From a checkpoint of a small transformer trained on Wikipedia: LayerNorm before each block.
Each number is 500 + 25 x the weight over the matrix's rms, rounded and kept within 0 to 999. Layers, rows and columns count from 0. Numbers have three digits each.

# layer 4 MLP down (transposed), 3072x768, rms 0.0261, rows 545-651, columns 384-447
512515533492468475516503506481497531539497484476520494526496501504500472492497513490486488499480463529520543553490506475482504539491497462496510487508496516467475521483465507486468501503501523
485515514520463517503496503493497505539515504482513501488508468512477488463503506479465484486476484534482481497529503481490501552493502468492488551500524456498469494519541552455498504489460487
476487546464464475483494530484496476492490503475510499549518453478529482471474499489510487524493504461499499489511514465508508539470512506466479491539528536517522518522483489465481492528524533
522536508472458469494513526479486500491470489502468527520475481502459472483498506540521512536481490447460513494516474496520508472496459513517483527524520481465476470473500508495484522455494482
545485448539516511460542516470537512473494413525446470475488513466460486541502525508493486531437525489537482491560491486549499495465505501518475483476470497497491529455463505509537501488540548
470507473486498499471481493525542492517499522528542484490517452484490523503521496549521580511498513518492518507488454492458507508497483520503514447513489459449498492509513469508524504531525501
512499452506502482514492492512512507491505503499501455484492500494506507474494505489486518503490502443466521479457489498524470498512498524517498473488503455472456491475485483500422505519505501
462500470531518511490465515479526445523520496533500528467499476524498509535458506506471535546489495438522502467503445506505462457500489534523495495501503490491448555432504496535506489525523476
522425491468432487491481476487533522470538500532544501535507465481474468496490476529526495508480473503482515531459500488505516504487516522486532535486506521479500477484467515461499472534500519
515504530494510516492479480527499504494496511477474527485470481526462547508505477508524526497502506481519526511495506537494499515546527514514498545494514514492497474514486493519504458513446506
528529497523496521508481495524447519495450464481509466558490537489524492478475498571479467489484483512507498478543476478477485517496536486532473478477541497492465558504472517518493509538485514
494561506520463492453487460504509491499531515480478480466505488520504479492497510477527478496506513426524517526537486546500481494530501478474508531488502506509538550518520494519537517511514490
516502522484488491511475497516515482494489511451483503522481504488478461515518520496506493498504505498498516543498514511488561501496514511515501513476483483489528493504496508493469480488525494
485485513507487490509516502536483556488479478486555498467475488509500505487519502479495511514476513493489506484483556503491523497504527511532485532491547487505479495500544497541496529470520474
521521515444452533488542484503510477529510458486522513518451533467596492540465469476491491494485461511478551514540547507467479485471525570501531492547516479524546494502527482477463557452448560
528485526467498504511525499550497474470498545512502491501509497461497495515518510502475498497487469503478509483503503510480498522497511491502471496498484466494498530497516462506532501501457488
484496519494525530494492495474495514525533501428472497525505493477538486517457597493505528504530485498532485444499483519471535540496497504472499486464505504501519488496489521482536480549521522
467530517502516501502556468502497495478544478472527483472512504444438505494509481533498490509448522499504546457492509491558518448479503532491498513537476560499538503496447515478481489448506506
523492479513491521523503495465494539521536464509493492509482467475480532523540508519483504516544456509489491528457534520492519477527490504480521484441503522500538498496514496509479514510592528
511501508476508456470505448465461481473484487501483496448495484502523462516526471491513470480537505473520532447512516520479533506523499440493493510467525518514513531467515548505512535466471504
503486526514466471512514512499507457508490565515479521500514481513438462517467512498499494497499480494551487540540502498505460476517506444488489513468524453446472514533527507550517466464525508
485520496481498511509451493503503438464479471461478496476511496494492477493471488516472489526532501514469474551508501524489556501463533467522524462503511502463519501499485510458492510470528542
515507539503504510454499502470523448491566500498452496554522450482477490524493528468498500496499511500502544522545476512505480528503546529515482507519512503523503501560476473492501514489508491
445509520505528535477493472481509507495514558512478505503499478475549486444514489500497518521477527514516484513490483477473511501517550554470466532505549497465487513483485492488499481521495478
486508495538503505524506497480511487507525538473487535497534488511442502504505476508505520495480520476487547475472475473486516505509527521503518479475495494528526529495513519498501507531498527
479469493495505480485504470486476525491540510511496499494518529505522495537544544488448514501521506515480506494473502482503503515502500530550501515501485500536528482516491517465508489499457476
496463489494472495500479503510466479497483493482434493497473520513498537491477519504495504478488492552523500519493519510476535506513535531506482536504528485519490487488503483509515511468491497
513518538495490490516517489497538504530512505532507521532512506506446491504510475545472505524512479498495541513511475477521451531506537464472522488511499491476459469525502513477485508481540511
488493461483488488489553514459510463481499535498544499506509450517439511491482505487518518462472492483466529517493508489455493529505518496504427513482556499512487484472523494546504467502525529
491483455534502517471511531497507471524480487508565483485459578504517480517485453479539475506466502456542483520565505507460450461505473465505462552526522474544481514470512545526532440552512505
483481499516514535486496454453477482511474453518461452518472500486487521499493496496508492476515545482475508492540535470499507502516516537481509493533489518508467459490458543490523500483439489
529495465521523485461504516465549523493487491458511483510473513475530500513482531525469499526486527493510444504503472516463508497508511527511504517495484508506538457481460503496493473506468439
525527505510541500494488492563470525492505512484487524475494520527521530486485510532504479510513500490484509488499514492501502544508518501486488507484473471466482528513482487494476483508520468
530477486511502497493488481514461502523516458516538498487483527511521504509484497478498489500525493513476521542497509513494519497482496501478492572464511457510487493495483556459504537527512474
493510559512513525508498478523522516520505482509484496527458517541496461515482480474487497506480515492476445518536475471497563481500491497509438529493495471518511490490493551513494505476482483
566538539503494470467508489485554515494472539487527482508488521522509511511504502494508507562454496465448544535512506516521548498536507532577467495494448487498541512494477543499517476458551545
459484528496517476496510538505501480481511493478459501504546452451514518501547480506538549545466522527526442528517488529510519484503488480475532496513498508503519503517460533492521508485489545
504513518468511497522498528498514493492503495488491478453531474481505477474476483496514552513550486508504502481534491538494501476469496500512487481469480521499491554502506530503485492498507477
459532533494527487458445453485479535508506503481482499492491517491491511504528462459527526491460507503484493500515485550504537448490508525488461502477476494532538490483484532434530516474503496
546489515500486540511464481470469511498499463491529481535577494480471479432461527470479523497522495531508494473516473558509480511552477481516509488482487509470548491497505491462487539440498530
510505498488481518486477464482527538493501504476561517483508482448478502519526489526516516514476496515503469527520548515482476509503478458479506492523528494521523498510516553513480502520514496
487499541497498506519527529477499472476468497551502540542459534488525517539517534525504507516475508537447471496530508478518480506522524511535493486476509542510489492479500520489497502509538510
502461490508465462526487520524531524486447475518502534479459416509510447504535516470472562456516491515480524473535498498472491495528479523477469516502520468498488548502515493522466475515513489
491522470501545514518510520497512469511514490515519466494488487487516567506487514503534470544536476504489502479457479431562520506525487536489512503519500501461542467508451495507457456482531528
498542478531531523481535503538501529516534466500524490549494519473456500493497467469483473509537530538475514471484536509449539497486477487508494505501481524516524508497562480467513496512545501
504498503490494497487511520525522532512517552478516493526485509539499526518482494501497476516472487521460468507485515505488509498534484454515513482513505480522491484513497513527500484487493495
487530522547502493511536478476512445546467484502498521459471489513514479531530560484507497517499506523508496510500533494488535540490509516526485508493507507474507535473473519491441468475546475
467509470492520476481509512481519489514487504476526524495500489512519502499525468496478515471486500501525496506470539483505487489515501512504513508506535503509485522515538523465467534488476490
468484460479474445510521492494510495543517526529526471485540505512559525418466523496502495479492452437508445508498487529549530472470506466460478478493464483510521487466479487486481486519484503
459482493508454469537501459492502525515548447464507511489511506492536489493539530497475516483434484506497468474486510458493542469492474541518524475517469491486543476501525483552532491483507480
476475537499496487511475488558499517478525494470485448533503526480464483490516483496515544483508508521455496535522492500523517491526476491508490541485499497495479491491535530506507467524479513
500467504459506442499525498496485510487486510449500492521526508481517499509481486519526526488478477507455506500506531486502515480437456506528478511478524488498505503466510484512493528472496475
487526498480474509493535524496494500487493468489485486467543497471501536467484497519489512516496514498484482478545491492562464467513484492501519517478495515512480489531408501518513515485543482
535447529524541499520534510476476505536521480481464500485494486505498519520531496507504475467467480500502529498524501528486518485467532523430481560477448483540518469459517506476494521527506539
500524491535532539528513508501525497502487501485502491529526470514506515490523526460498461508479535470499515503494493489487509466459511499496486533510500507503480464490495519546468477511478461
493538504502535542533462496516479542505505493556494481427522501493479512485464486494490483520520430497561539518511489483514474500517504431507483527529496502505516479523475510508491521510509495
505593488476469499522468534507507452491550483498524515486479444515426518498501491504518465498463476542511479524525516493496483488517495484505465499513495463501517458490475524499509471517523478
504503513534532495520470525526488452498492491490484503492516519491477481512499480508553504573491505470522517477476511487506519470533505501512474534503486472512509508520495486530507508535492450
463485474519458539514506594552528492537510518558566483475486474470505531557503471464492548527464476488515519493509491497483497517458519483457533552524538507516503492502458444505517469458525502
455528475514491585502539497470528485546475474478540493453497476490490576497491500523499504503476508475466471480513473498537499506515518481512504518476471522453467483501445430530490529501557522
493489491510557461459426509497495483531525491542557497479512482472545536491473495464482512477467459505509480478481481534483512505461461533443489520459493483457544483521488493445529484522501521
503491453490473503517499514504503510498482472551406524485469494468481521529424462473495514492550480499479498488527527479531507452484468520506483491525511568531520467519486469498511520514490499
512576519463469535493534477489488476494459464529488462523503495525508560506488532460496505489508519477495521570498463497477481475489462498472490521514478474411551488478445506490497494493530496
514490507495481520480465467516500511503543509502459496489461512506480505445536471510456511517496524516527524485533524483480479509512530536472489487456522461526453491486478546526463470487507470
529463516506516521545490460507496466509497449481477474522494472507515503512521516553511543467453517458518511479492531515479502495472509506511485503508504510525486509530504488500497508493525486
508471524467483490503497501474498516529505489504479491513490468537445483499533491533507523496503516517510497491490500465549473461518510512486515468478490473502504449468468527526467523513528467
471464468483515536509480489506542481532482513469501502523478530500520518449523476490506558539508489498503480522512471515490500531524515510477506505480524509529484530513518530484541493479487535
491503490530490542478500522505496486488484500524513526449519492533493524482512505476460527523498496476549490499502488514483463450538524483518474502479464491508518490513471521503491474489509490
489482527450496482505498516497507505504504475510512500552491501542492507460515514538499514501547501523498526523466507521486507537510461482484487452515513481487528482504473514498494517501549484
550491507474479533497461500537498507517507490516500496563523502501470510465456528532490457504488502501508499503491500491480487514524521510501481498507566540471520481474470501526512487484469510
497511496502490471487512457527465465491513532490492504452475521497457497523483496506571487487522506522528501514485496492514479473534530462546484483494481520491501494504514491459490507519474515
541501466510478524533462547473486477520548486527537466469540482501517467498532525500517489483498500493491475487536450529509555468434483498449515485485425493536532473502481503515550534510522511
523519509536504501540499482498488444486463510544498500497553486499467492520484507472507540516517549506515566460487541526491462478483490491546506490503496506517480511522503503496492514498516527
503507480495527467506497531508498477513518527481489467488488498502508480492506509480476476510484506488484473551464497521488510522491508521518505501497502461483511486531509491535478446491521496
458481484488507500480519501486511527507504505530503514515480526498513554486462530524486449470486510475525487504488500483450494463509553495435481518505491506531450483520490452491491556486509495
523494498543470512501522514513526549510507502484482483498501500536507499436482481498483527517460482513510499539509507536461481502545507478530485499503522523512519465540503509467482502518542468
512512506490503445472508489515484487510488456515522508491506485533498521487479572509512512519471469525492509487493466507462517506543510503540532500490498532478534474475487516518513472553540483
548472478500487514486512487488536504518486503478500527521531508513494454500525502483500514491531508457502539512496538509464528522466508474518502492512492474474503491491492507488515532488539519
482517504487448494509516473502469450543505516446478478525533485458479503492513488503472480478514483490485490534535484521523468489490506475518515523514475518480491471484488529498543510510500493
491498566442501488468492502496496456488528481521508461518535447515491514461523497499508526503508552507513513525491494552501487492445527466482571500440526499479526503512488507502508527496501496
504464507509509528512509510504462511468472531540474523518513500488529513492504489490502480540483478482485539497502504486503461516489461545494512464501479524523509533487490565488497503516547483
502542519494503507510479514480453528531509506509477499478530486476460489476523472529518484491491487500512527529531520454490481515504513525455493508498483505520499486500503488492521507490502513
523481494568499494503510522470506528509471496458528530498508507464510495480495468513535476535498507473515486541519504515503517532496523499506521473498473528522482462486421500488519511492492467
481516491509499508484540523543504448470514501479467495522515475483497477509513526511481485465551464488492497519492496512493533487494492502509528546558544530505450513468454511494490482522478523
545459453486503483505456525507485498524512464495532504499485522505538524511480509504508494521485507484483445462510497476447490469512490530506513488488507550522471496554504467497446530483459483
526472508489501525502460482513476513452482476502494499486529522472524504459502471497504422471506465522522481476506528486474546499530523548515543499521500553535528530459485483522499491490474460
504559486457478526477533513545464473537528437579505474495500486465513512477461462468528486485544526537550512558529469482476505506417498546529473535519481482465470503554487534518459454466491548
496507505506517504483519473480545481524458515455511510471513488520525486531494474494509497520513465466473511492477547540502481496440463521514498493506512498520502522523524546493509473512495486
527497482500513471522532516486493461513530501491523486485468511514498505507519527474529517525473513468521511473476497511506460497524500508462491512466506449492497519504458502543465499496507515
526510497464475500469525520461480536513485508521529488506463528513502481494521506522487517489531502511516508511495461505535511528519527524496495520508523507536529487515503444472512510546495511
509484569468519495485573455486528501531499538483477478483511500471442483520544497486486481476491476519515518497559469469520523519543507494496515497546458525502499465500511475482553512494482481
492519510528474485521457458531513519480470509510518479451507499534468491486460500522492518504414496521496524523502519504473484497503516496517498467484530497489516494488500423514539504487466536
500511489517511520483488523506503465502501506457458505477513516501472532510505505513531507515500496501475456493497474490481450523505503480487498498476464485502518504484524514475524526484512497
482518466492501504522481496536506484527510507524505522501497498497488502505471510512512491533499512512445467464518469506514503444529476544487497511454521526481519518510487490526503483505553484
491498516504509538512467517503519494476517442489461469476497495470491514464487512474475528449502466471474478518489502518489535490546461528502498547478496518516499531512466505470476491509504510
481532518470484460538500479467514532482530500500479480528556500500476528491495540512472508487486514524520481515443498488498525505486489495500494500497526493478493439552487484534445501523549508
486476514465531496513497472506514466514484524495541451475527477531518458518500509512503490509444506485440510540522487535469490530495499520485529491509503547488523513456478489512510482505503499
497522533490524508481515529522491495507518506479546537503517490507498489478524507517481534479496546546488503488492478511472470517493491514480510491491491496552497539525473496486525493505495484
499503465509480495534509504537509501536508519506537517499496502500527524458526475492550525472540495527505481518466509520508528514527490482507477530492482482466497500477485530484514509519483490
515503511480473451486515481523501482493486488500492479495490500536508515513503473511525516462568463499484536508479516522484466517481513494469478488540514482476473514464485478452507540488505503
522505460504521510539477511485507532495531427521517489539493512517475553498520512478520487468466502518495497505501544493487510513505502469540530485504502493509526453515474521518526495446521507
501520513485501485527520503533507508496500516484479478513507483461508510498572504524505499503499535492470474503523472465472506534503516478527500532492502534516505505497512533465534510502489486
496524478511479497452505483495489469529500479493485478484498485506510515505480510591507524458487465503464482533485484489490533507599487526491495518485475529499473541478489523468528498488503480
500472491509517484527499497496517484532473500488470472512518479518507491513492486501476536514489475495526505518515442487496511487501553487508502521470513500513495482501489506473501511503470473
491501513454528501515510529534510508499475515485524542478464535523508523501476459511474502514485520457493511494490541507474529458550530490503508516490484495476507486496515488495490536441486485
505432458506504485499477505525523483469484509505485473446501478479495511478466479475486474501471513500531496526511523481460500506454492475500496495521539478489531456488527493463513521443463467
482508523495470528497510501471501518478508513503527487504495521487515513498500495473535511470477469462476516502498507455538519481493486484467518506522474504532474483493510527481499503497524483
# layer 4 MLP up, 3072x768, rms 0.0326, rows 546-652, columns 384-447
474481484477533493462513473504516500516504505485540485459510555484493508497480519517525535485524500492534515533458459532511524471449502494483428470483545496478511516469447468539463494501556488
439509486510448516491526471464529510483517523510501522497540505481506452522497549523528501495496513515501489534507447493503481541445499487504513474501498546522500529495437496500538464491463523
494479496531480481490498452512532518480526504506503505553518500497519528503553520450521496525509508492559503501477508503492470524484527457527535482443478495499508488536536510480509480504514509
531537484535491502529541497432489498458495480567507510538492547503513520463503562492525498488505482470493476400492430503552516504453491497473519526511492517502498474442499463441499487467500478
514522503486490483528528521451499533503521439486531472515517469509484512519490524478492463562526499497522517507520481499511490534461530496498545509459479472491508454526469459519496472487583486
513522475525463496498530552497507515493525505518478517503467461505509471518499476515508499508517469486522487495458466493530509508497443560504495528501481504498559517474531528459502482467525487
502494535474475440539505474504499511498482472517464477518504533459512495500506527474546492472497527503506513534491513511488474525502500493485485509459502506491537472498467500492502528444486499
490458485472538501515501494475490517426540481522581473546487517506480528477481481492492521530505508443521470529497537528524512480542464465459510507482475520500502523507495467519472477488536528
523495487437521473543426479519549449518539510513503499499526524488524494499477515489502496499497495471497490440489492471533465465507472499467535507507525524512520530427475507474519518464470510
497541469529506483498460512498468466509495473530480489524482597503516480513464499459536543544571459515494478503533481499484490490507548497507391479521520528520520461503462498477472468454471459
485502486490493536492521510498520515467518455507499472549476525488496457411503511518511488492472523521486499443487524473498496518566504515498456471496489518489481455484508513494471491465488523
558502484511496489497490529507503465479531487535525509506524523495422499505489521472541515513483504490474501499549511488551446502517527492463497463489521505450529489553527494520484492506473512
517473474503520476503516471500446540475514504517485490505459465464521507509550500521522518519535511455512480479529450479484479494461490535509490509495499506503518500499486509507509475525504521
499493506524467498502525529502544490467466499509505492520519486531487482518473504446523474480505505546450447457460534512537482535484498509515503535503542551507558546444520503498470534455545514
460543481473503514536510534491469544471499477516517482539532473503529484450493522538508499496501465487484491522514494509487513483503496507519492459507488482515523497503460473497500513494546495
433511492531533462519511487491564505499500519523474509535477506524500547436498523441497474489526479489512432489487482524508499517533468483524546522497510528483545482497503500513476520442487511
470503459527517476523522524483499459515532416500491479530517569507495471510476510480510534495481474489514501491540513508519460460536443538492473469489455504432507481515557484480489463531531520
485472497492509500478541500456440479492511557512535511547495551515461544504502485478486505496498512491501499502511491483514492511524511510480486495531550499465514476510519489503486478522492500
503483486526542540497486518446517511456479479504508499520524525505481511469475482493496523519471511454467478492538476389509493521515439489539478534492480493499528508470514488519483486458497508
499518517501535496496528494529482497481495464535506476475503491516512498507478501494476442503534521495512463496508496519480457508536519528489468475493527523510502521505487492480476542501512488
526427514466508469500544532537508544481517547530548523457513532474498510506533470509518530538505512427457493503472496495494472492512496498460503509498468523492451486489533493487476527473476504
483497489486568474485492479507517471503544515505474492486533460509494475507453541511490523532517495499541498497469474477509468490463515513490459474542532516421525479473487452506490435513516516
480498488473522519459513511477499531490491478490464488510490452473462513492532509519455480499525433442432484462472508520500514476472515530494476518512547538492502490525498487462460487502525501
515501505480464510491507503523433494494492502522510422506498528528529520467484533468498524536481538502533471504541486476473489491444478496480489496532511508483477483521504490511517488485457478
513529509539513535500507539484485490523492536508507492504495494500490495468490511509536469526484506472508483519493491490487473546541504482460484507501516498500506505505493491512472520520514491
491502488531494514488510492505491526505491460497553462461527499505516530508455498438519495512468477523538546498497491519527517487441515528505473490543478509462531488524488473489521504481485523
463458508511561519486528498518522503496514469502471488504513483500493491485562532453493516493510509454478497518522514521506526485510523503481515533526497491503510531477515506461483484527485501
478476456545515509492503520499521481480493501508513461528535492463479423524508504482549547500531481446492515532499458451488498489498499510454478462511501513527495531522577525514428451445493482
481509488533480478470501515461464490490516503510522525559508498516499490521469532508508495515512462454469473492506478517539485492465472498523515501503472518530513455471518496487507457466528541
513496473490509477522465511480431526468510443526478484526494479464473545504541523523503520519532476503567508464536528449522500542480507539482510524504521486473525426493495475501520499467517485
516538472526482545519462499505519470482473475507509482506508498500524499493510479517505499510494507427549493457486512503509489473441456485510516501506549521495522419451518473497516495460513520
489521500493493502529493521504536493485532507537511500472591510480521455515530489509504540484489509500484494503503465502524501513452488506523478504529513522506502464495510492475464518497506513
506498485500488497551511529451468474499489490534478509489540497497457469490528523513479504535477504514474492469522507508472500457503493483476500454507532487489485478479473491528481508462468514
499525450466508491477483519440486476494507518492496504464503466546489469475490575464495489444534494521541504497520482479483501531490450489485445504455449539486524534494517497507499475476524504
509526458525521485474503514512507506470593485519494408509483496513544503495451541492553466520506496495497474500484462498515519519508493494527502458521465513513508469478539537527497450471467524
574540478488478499495488501491487515502492505487510499506464481514484499479483501460498507507502468466467498491504490460543516530484506538498489519516494508485483497455529507522506489519539458
471491498492512492502534506500501497497512485529503483508515441510486521502490478440503543504496457467499509485536496498519507484490438434497478501509475539486503554514534508483496501502511473
506482505486485478558518563514510530468505506542513511460482496529441505496529549496481485526510409488486500498508495469542497480505488499479507493504490551431512537495484452500491499491503490
526460485480486479512509464492496486503478492493528457474495510550511489461482477494462517517510435516512515472506505512480524496507470464500549483514504500495463501487504425495484525422505550
506495500505477482493494525545498473492518515534494486515478521519534545518496487500463482459512498484526522486463489498494477494527522547493492510446521516461506467465544468499498518444473527
495497511501492518482491516493464471513525516542473509508524512532519511513506508500455508506501448491518497526521473508521463500502514487446487456479526527445538481496472493493508465503517488
543511509512500494557498459512519504475492484537493451433482515484479477491543491511504500515516513530514468451501508525491459530534528493475514471468519499510474529506502491498489478478498518
506486515501558456539491534524482465456499495490489504502531478408484473516518497509481466518475492504520462502533488500504522528478481479473532503512501512499489510492507514483521450461514519
527478493534517499552480493445530437503471494530523502495529517473437530495533547499547499527499505516511537498480477504502601542485460465511497505482498494481500511537520502517506502477547477
509438480500515523523499537500504464495536504512489510464527474491447501523494511477528515468501509440476493506459523487515523496493460467429510476531501494512513475522494506542474517452502527
499546493515491508476488552466511499487471541503483487491495452535508521524492512525526499523497437508522516505492479482532527496454492497457480480516472544518557537504506453464500477521530470
500501484517486490500510457509472476508519530497502470498477496516468466466545542554513509476451495492530496538477477481479491499463470531479463472513522514499555477498525527492509511508542527
489476523488521500469507489560529464485484505528555491483530543484519512512461555482510434535554440461493497485508481480521475479487495517478481505481501576505507494487477515510473477466507510
448525468467503519511483486494458482537451525487474517456529500524481518524479478514462508492531529533441444517545494511483485523460489450504468479563529503487475441458468510505489461433485489
453511486509471520558522487474497480499535506543488476509526512518539511501538482527533508559494479515499483497453457513526462516492465501528485502562495547512572479479487479541492493500521461
474492491482473504487508551493518521468488478509552523516510486501492542563509488505467486487502499488493512479503471510480522472513477504457548492500430520498531510505497518498455480510532554
513544461509507479477488479528484483496470517502481495517519494525480503473495497509462488484524516477492463487462491473528496515506486501506478510512495502448486505497501452497476465501549475
483522479472485485543496454505449509501500477498511524519499545498501509468502498480505487534499494509508523507519503473507487526511484481457512488533454505494524507529523468491471499503488479
515473520477509518502449553494517497481515507498506526494509508523476478505503510534520504488501478509494500493493494515517498465519499510487484461479498516492493495523504501480492482499516527
499529531507461513498483523475466462514524504494503501555490498497514506485554546482503502485494470524480520501499503503514485481471483481463498518522511521497459478476494519504505451463479512
491480493491497492504497506513479486486506489513503503524536509512530508504482485515462505495530516487473490484524508504474491562490487469494517493487473510499485529501491460483513502499450550
455487495453499502520530453500480498521516503502522462533489472508478487500496478468518505497518484518496514525552480539518489499438504501484526485526520508475489490498516518493481497525484535
521509511483519476518477531474509439473499545483526431472464533440535541542512504494513467516492483546496473499460491489514489508543510460461542456527544506445515489466558495514493541448490526
470528468526485479529499559511486466473462531520512468492524499542492480520504497524500491521517470502509492494480460493525520495477525495530471477510474503499530492465523483483464500530526522
515491528462524517519510544482509492485484497509582448502542470507530501522504471509514521514514471500494528458519477492498507518488493523517496480472582518519509506483498521470485512501500445
491481499484457537489516484517533462504539532524520512516528481482485504456475502526548500505529518507463468487525495481524489489506484500447514471519517510472495483501497472530468454455553493
535490510524516468498521480492474525455492465525481539500503497508512502466514544503482471473534477442509533457495444535495497480473487533510521506527498507491535547517482458503483530483521485
485502452492536539507516519472535458473456480479532496498489500500487477504500520506521511498524487455493535513505526478526521504532500467477521486465467520528500512467517516473529491513504554
515491523489452497469526447500530530474517492506489505516523493478481513469494512477516488482505489506499456500523466446547512481456553535528525485470496526507520461502487491535486479494513521
536447516499503528568492497495480463430549461503529480525491529473516484508499516489521512509518492489528518472490497499514467514455502504549514494523514522501510523499492495498516517490511469
485508492498509565478530528503497496524477505501487505515510495455533493511515520498540513467509507476485471488490501521508500509484458432524518477520506509484494475476531495514462531497464509
482556466486508486500469529476522498466519524512519524507539466526541458475518539501486494503528499474483494463465458515488511473474462485500501498472517526492527513476526506485514489483495541
494507494506466503533519521483504442495509505524444517476532486462525509482478476503484481525512517475497495464541487489507480537511527467474528518500571518493480494504478481464502440486520462
551507509433526501490481485483487472483522503521540520486517520515457497513477506474518532522514475478502485502504490453520511512495509446500503497517495485517482539531508496494502494486486480
508497457554526499522464535512510512498513527565512506524493465423540524511511496504523514555511496505512519518484469460465531487503490487477507512495530499462541512499485489429489511522489452
486483489522545511473516477487489494504453500480510521503480499494496483494484472531548516497512484500467472502510498498500487534521520505537534491526565478481526504492517470452487469486517471
547470494505500495511500490506482454489523459510460526469474548470522526470490509490542505516507497505529529496466536483464515523513483523535477531507469501533519477471575486505521480493503475
462516493507488522504529485521517509462528529548494452496512489505519511475472510479521534481557494485528490487550485451502491571512470502488520522498498496531470501458535472533486502487503484
510487505518506516508504506480526495503495520491435479511518488491518519470477498507507532492518468476478497479527444508542513487496464519492512489465435521501503515492503468512521532460473524
493502483490494531490500574512552494505520474485478475521481487501472515505485457482523486501543504464477484482514528475533477481509538547495511476510484560498514488520492498485474535485481508
478523490480519490490477500475499469520475488502520476474496505508497497519596498485524531527494528459487484504500499464543477495523497495467529464489493561505480508500501512473483507525460499
512451501505479487496471475522445485518479495510456486514530542497486509478521479497491494494496487526541470470482465533514479466521506526476502500495552509475516482515501538481488470481481481
497493503501527526489523525490515533463513487532551532496492496504497462506464473510482523511485519484542488501517534497509515521540501491479538509494499499491478512523542464487512488495496466
530466507499504536474492488515496544502463490491480466485535549479495482487558538479530467489499529503499482505481509493498451506519515461492554514495458482446518506504507465470503482513508465
514529494472549459568502489476535531458491494490558520494472499451481456506501517467512474512464492526462479522491491504511520463474507478492482534492527504494485510479476480503465465522523491
478481507462539524482556494493494501493487522525529476492471510522481516459509502484494537508492521476518489502491526490512501499492468471488475497533511514447465541455496473517464515502536464
505454480494518524519440507512485476485465501517525445508512510530419535516464525449524506558487478532565522546488456500479540487532507475520515513469494497476528473538496484504436531520506481
515513494483487495497496489455478505494535475474516512535492496506466495501520522454500546497486459519524492499531479460501504510484487512499487490498471543459547482495520536500510497499514472
496474491535527555516460548529473475430522504520517501494513446515525493454502503514525496533500516487482468510481519501468483499501498480505514488482490493475520534495499496489455509483508498
499482466470513459537475526536498499455515485532501472509516545522447498506533505460499481527499491511504494477515540503496526516505513501511490532490535508491487517454491483494472496542499492
519508493501552527520540512514481410486475458506489463515471514493487447496466512485537529527483463519493499507474507516470524502451523498513470481523491502471475507490520499524439526476505520
486465502533470500532471496494491486486525481494555519500482483488521523473506526501517523481522522493474465467515508480478514482495525488465512474520534512466543497510502449530490494464494500
498540471481535479465483520494510438514454512489454453500543551501482552526471489488497502513503491501503484498499486506506478475456490504523526459490504514462523473487522495464514515494484482
478497466493490487561496503498524496504504506520505545525472507457499510503547495486553485493513470543483452484497496492517512470516478472486502483515498541478492504485498512483496501519483477
500454503467540470515493489499487498476470499499531477501499533488490475489528490499494522512518498484473493502489471520494530518506432481509507539512479499537486503482503492466483542495513514
493502492531483481485540520513515504489506457496517469484514509492523480510532532475511478509497482457521484508517475421513525472512529520536486491489490528484503484514495512465481494511518482
527467496511458539524532497498514521494499516514527502512484492526515496482516508475479519499500526503465515455508489504497535496533484496495487452487516484524470485506482460470509502513491552
487472523501510487491500495484508524495494504492476468492529484513469475467488481459521541486514476491504492484480536494541478536500489487503495523514534493523497495518512480464467515494471546
569476488555513475491532492504517516497483539501479501545486493496459445491479570494498495530495496519494495504499521499528473469419510472479482458461490496492527508498537482534464475469499495
516499463507575534483490509535480484514506477508517523466499504440485546512483473522540536488492459539503534533460477486516506498513511494486524510557529540516548463527504498498503494506510480
484495446492480452579495466502459515511463447485503487548543513519494500499485488492505497473475496507480495505511471484484482492485535525485524499450486518516504483465469515488452494508481489
490488480489479501496482487485466505501507490495481492470547527471530476497467495471501486525532492490503519539528500499561486514518493462537539525523460511488542499424507511488518504509495547
498470496523495497511505528461501506499458442521512511544467573521549502538516525506481464537536494486527507468481499495536529475504512453517530518521505511536511486518511489555499499513505522
535510467530484548514497467468461525464531525500505528520566482515507517469531470483567511509486462493501505514498501441513498438502507458477485469506537519460480488468483470557515480479542489
494524519485551487495542521512507471520504470500524526491513508495486491518488485494540497498481448552509508480546463499503527481532485479491461482535549510503550480458538505492476507516502514
496494487485475499489474518475483482486465497537503503480523485507466509524462492471450515541509456462522503526520497490510483509500495521519497472495475502483494514457511507540491529518476508
482495477489493501511521512504495470475454521529480519488499450512499504526466501489539509497548481507579515518510475510529514531446457493520513508471477512516515478522557490513482514501479499
503469489499488541476497540498514515499469499512480460494491552504460499493493508480543510468525539489516517504499536505503499519490523556521525502507538497493497472477487516482498530489523492
525509460456494526484502479502467499511516453505489459488512479493488506488509550496527486484497495474554496504518495481484466531506511515480473529514519500506510435500523495466498476512541499
506446521473502519461447492499482520509544531506503507451550472473487521487498486481494515545526466486528476485546468492504482473486508529480492467485469534473487487529484486470486498510501510
481508485502506503526499489548505492489494500520496476488482479528529494490486525518486494526512493503499488490518481555502514495515500554507508486521507522503550517522484462495513500488471509
476519447518492481535512501486544502492514481502584459481549459511475511500493536501517443483504485489458475491492425520510520516472493514515503494480504523490533515470487514500465466505509496